config.yaml
n_head: 5
vocab_size: 8192
train_tokens: 818200000
Each number is 50 + 15 x the weight over its row's rms, rounded and kept within 0 to 99. Layers, rows and columns count from 0. The size before them is the row's rms in percent of the matrix's.

# layer 6 MLP up, 832x320, rms 0.0415, rows 814-830, columns 160-239
100:52 44 68 53 42 40 53 63 63 36 42 56 48 70 63 50 24 52 41 43 32 46 35 41 64 36 43 50 38 70 30 62 67 50 54 55 30 31 48 68 41 36 74 34 40 50 59 63 61 14 42 26 53 16 55 59 43 58 41 86 49 38 47 46 38 75 61 85 65 23 40 39 63 69 51 40 70 65 52 77
110:47 60 53 32 56 45 55 55 44 61 48 26 43 66 58 62 35 74 45 64 41 47 37 48 57 47 44 69 60 90 59 12 43 60 58 45 41 57 47 32 44 63 36 66 79 38 45 72 29 34 64 60 32 47 46 51 50 52 10 55 68 52 74 43 73 50 60 60 56 60 60 40 65 55 38 26 44 57 50 32
102:25 39 49 33 15 45 22 51 37 53 50 62 57 50 61 44 48 46 61 58 26 41 60 31 55 47 81 66 58 50 51 44 35 43 69 50 56 49 59 27 24 72 45 44 37 33 42 21 45 14 58 55 65 29 31 44 54 41 43 57 58 75 31 40 65 67 43 40 13 60 39 66 46 57 54 68 37 18 72 51
103:42 45 64 47 29 42 48 57 61 55 37 44 55 68 45 62 55 46 72 65 51 47 59 49 43 80 33 25 27 47 44 48 35 61 76 61 55 63 41 30 74 66 67 62 63 59 24 64 39 32 48 64 62 66 71 74 61 64 34 37 14 64 38 44 49 57 57 54 63 46 50 36 70 63 32 52 43 33 59 38
105:43 47 19 69 62 57 79 31 58 81 38 41 34 53 70 20 38 58 70 48 69 39 33 30 49 60 52 36 61 37 23 63 41 32 51 54 54 44 47 73 38 73 52 41 35 46 67 53 33 39 63 49 66 42 44 52 47 33 40 21 48 47 50 62 40 70 42 74 82 39 33 26 42 46 35 35 63 37 39 70
099:41 49 14 49 76 74 42 62 68 71 50 63 50 40 63 67 35 63 65 36 51 61 68 43 35 41 49 32 57 67 63 64 33 85 66 68 59 57 65 56 50 24 58 57 46 63 43 39 77 97 52 54 59 55 48 48 59 51 55 63 37 37 61 48 52 45 47 51 56 25 68 52 70 48 62 68 54 42 51 37
099:72 53 24 44 38 59 65 46 63 89 36 58 55 54 51 51 30 62 45 48 64 71 75 59 63 61 47 45 36 54 44 37 67 59 67 31 71 18 47 63 61 42 75 34 61 54 42 50 49 80 43 63 37 49 35 52 33 58 55 61 70 61 59 72 68 51 45 62 62 50 55 46 56 54 35 69 20 63 54 56
098:55 43 44 36 41 75 48 55 46 39 66 34 50 50 13 58 44 42 52 62 49 32 47 52 37 46 52 69 67 66 64 23 52 47 38 25 61 08 39 67 43 52 63 42 37 59 18 55 39 40 59 49 35 58 70 64 37 75 81 47 56 45 36 44 62 71 46 61 63 61 61 63 62 44 43 16 63 41 50 53
098:34 32 37 33 34 51 43 56 37 29 50 57 49 58 38 42 65 61 54 45 45 71 67 22 42 62 47 50 32 64 64 43 46 50 59 50 41 25 68 38 48 72 14 69 45 55 45 28 49 40 53 60 66 29 58 45 58 62 68 60 27 77 33 46 80 64 46 47 59 51 48 43 45 65 50 53 79 54 51 57
106:87 72 42 63 54 53 63 73 39 54 47 35 75 50 64 44 54 41 61 51 29 69 62 40 67 58 46 30 51 36 66 54 45 66 62 66 56 58 46 62 42 27 28 42 39 73 85 37 74 59 58 42 71 48 42 84 32 57 59 53 13 90 64 48 62 61 50 70 49 68 63 35 67 45 59 47 50 32 39 59
107:46 61 61 64 18 65 65 58 71 51 46 43 62 61 36 49 59 65 44 45 53 38 56 57 60 27 57 42 36 73 57 50 56 37 16 44 48 34 38 39 18 59 46 47 34 55 37 48 41 59 31 40 75 70 63 66 52 54 42 40 55 42 77 33 41 37 14 64 15 62 24 69 71 36 50 69 69 18 49 57
098:48 49 39 43 44 51 59 43 72 66 51 32 48 55 47 52 40 46 33 73 57 85 31 41 38 55 64 37 52 51 51 56 59 40 51 46 30 46 59 54 63 50 65 46 47 45 40 62 70 53 55 48 38 62 30 56 54 57 62 46 41 78 56 47 50 63 58 48 17 52 46 58 47 85 88 54 65 61 22 47
094:41 68 43 58 68 43 82 46 47 72 43 37 70 35 46 63 35 56 46 56 25 74 28 27 39 59 28 51 35 35 44 38 37 72 50 81 57 51 70 52 69 54 65 87 66 65 48 67 30 55 48 66 38 35 31 49 25 50 55 08 35 50 68 54 75 51 04 58 49 56 51 58 71 42 65 36 41 56 77 38
097:50 51 54 25 41 71 39 72 32 42 44 37 32 35 52 53 38 35 53 64 45 57 73 69 48 68 26 38 62 48 61 28 72 51 35 51 24 51 57 50 15 54 69 43 89 86 46 62 52 49 51 46 67 44 22 46 57 45 51 71 46 61 48 70 30 48 42 54 51 39 68 42 36 37 55 65 33 72 61 50
101:48 72 42 48 36 43 48 42 49 47 69 48 33 08 53 70 76 69 58 44 22 53 30 70 38 70 52 54 70 50 29 32 41 59 50 57 43 53 35 19 47 30 51 20 45 70 63 20 61 37 57 26 53 40 55 46 59 31 55 45 73 28 49 40 64 26 35 44 37 78 35 48 45 51 62 45 36 30 43 62
095:48 40 53 36 31 44 53 53 79 40 50 37 50 61 56 48 39 42 55 38 50 40 30 44 35 74 78 63 18 49 40 43 37 29 59 44 67 58 56 25 68 49 58 48 71 54 73 67 47 70 52 57 62 12 45 70 00 62 66 49 44 46 49 66 55 38 40 61 44 33 29 49 41 46 64 80 40 54 36 50
100:65 30 24 48 20 54 17 41 66 43 49 53 63 71 57 34 64 59 30 29 36 29 44 85 20 60 38 40 36 32 60 42 68 48 14 37 33 54 61 47 59 52 42 35 50 76 35 51 45 87 38 52 41 57 37 40 69 36 46 55 36 76 54 63 49 62 42 54 61 49 49 36 61 65 44 38 46 55 53 53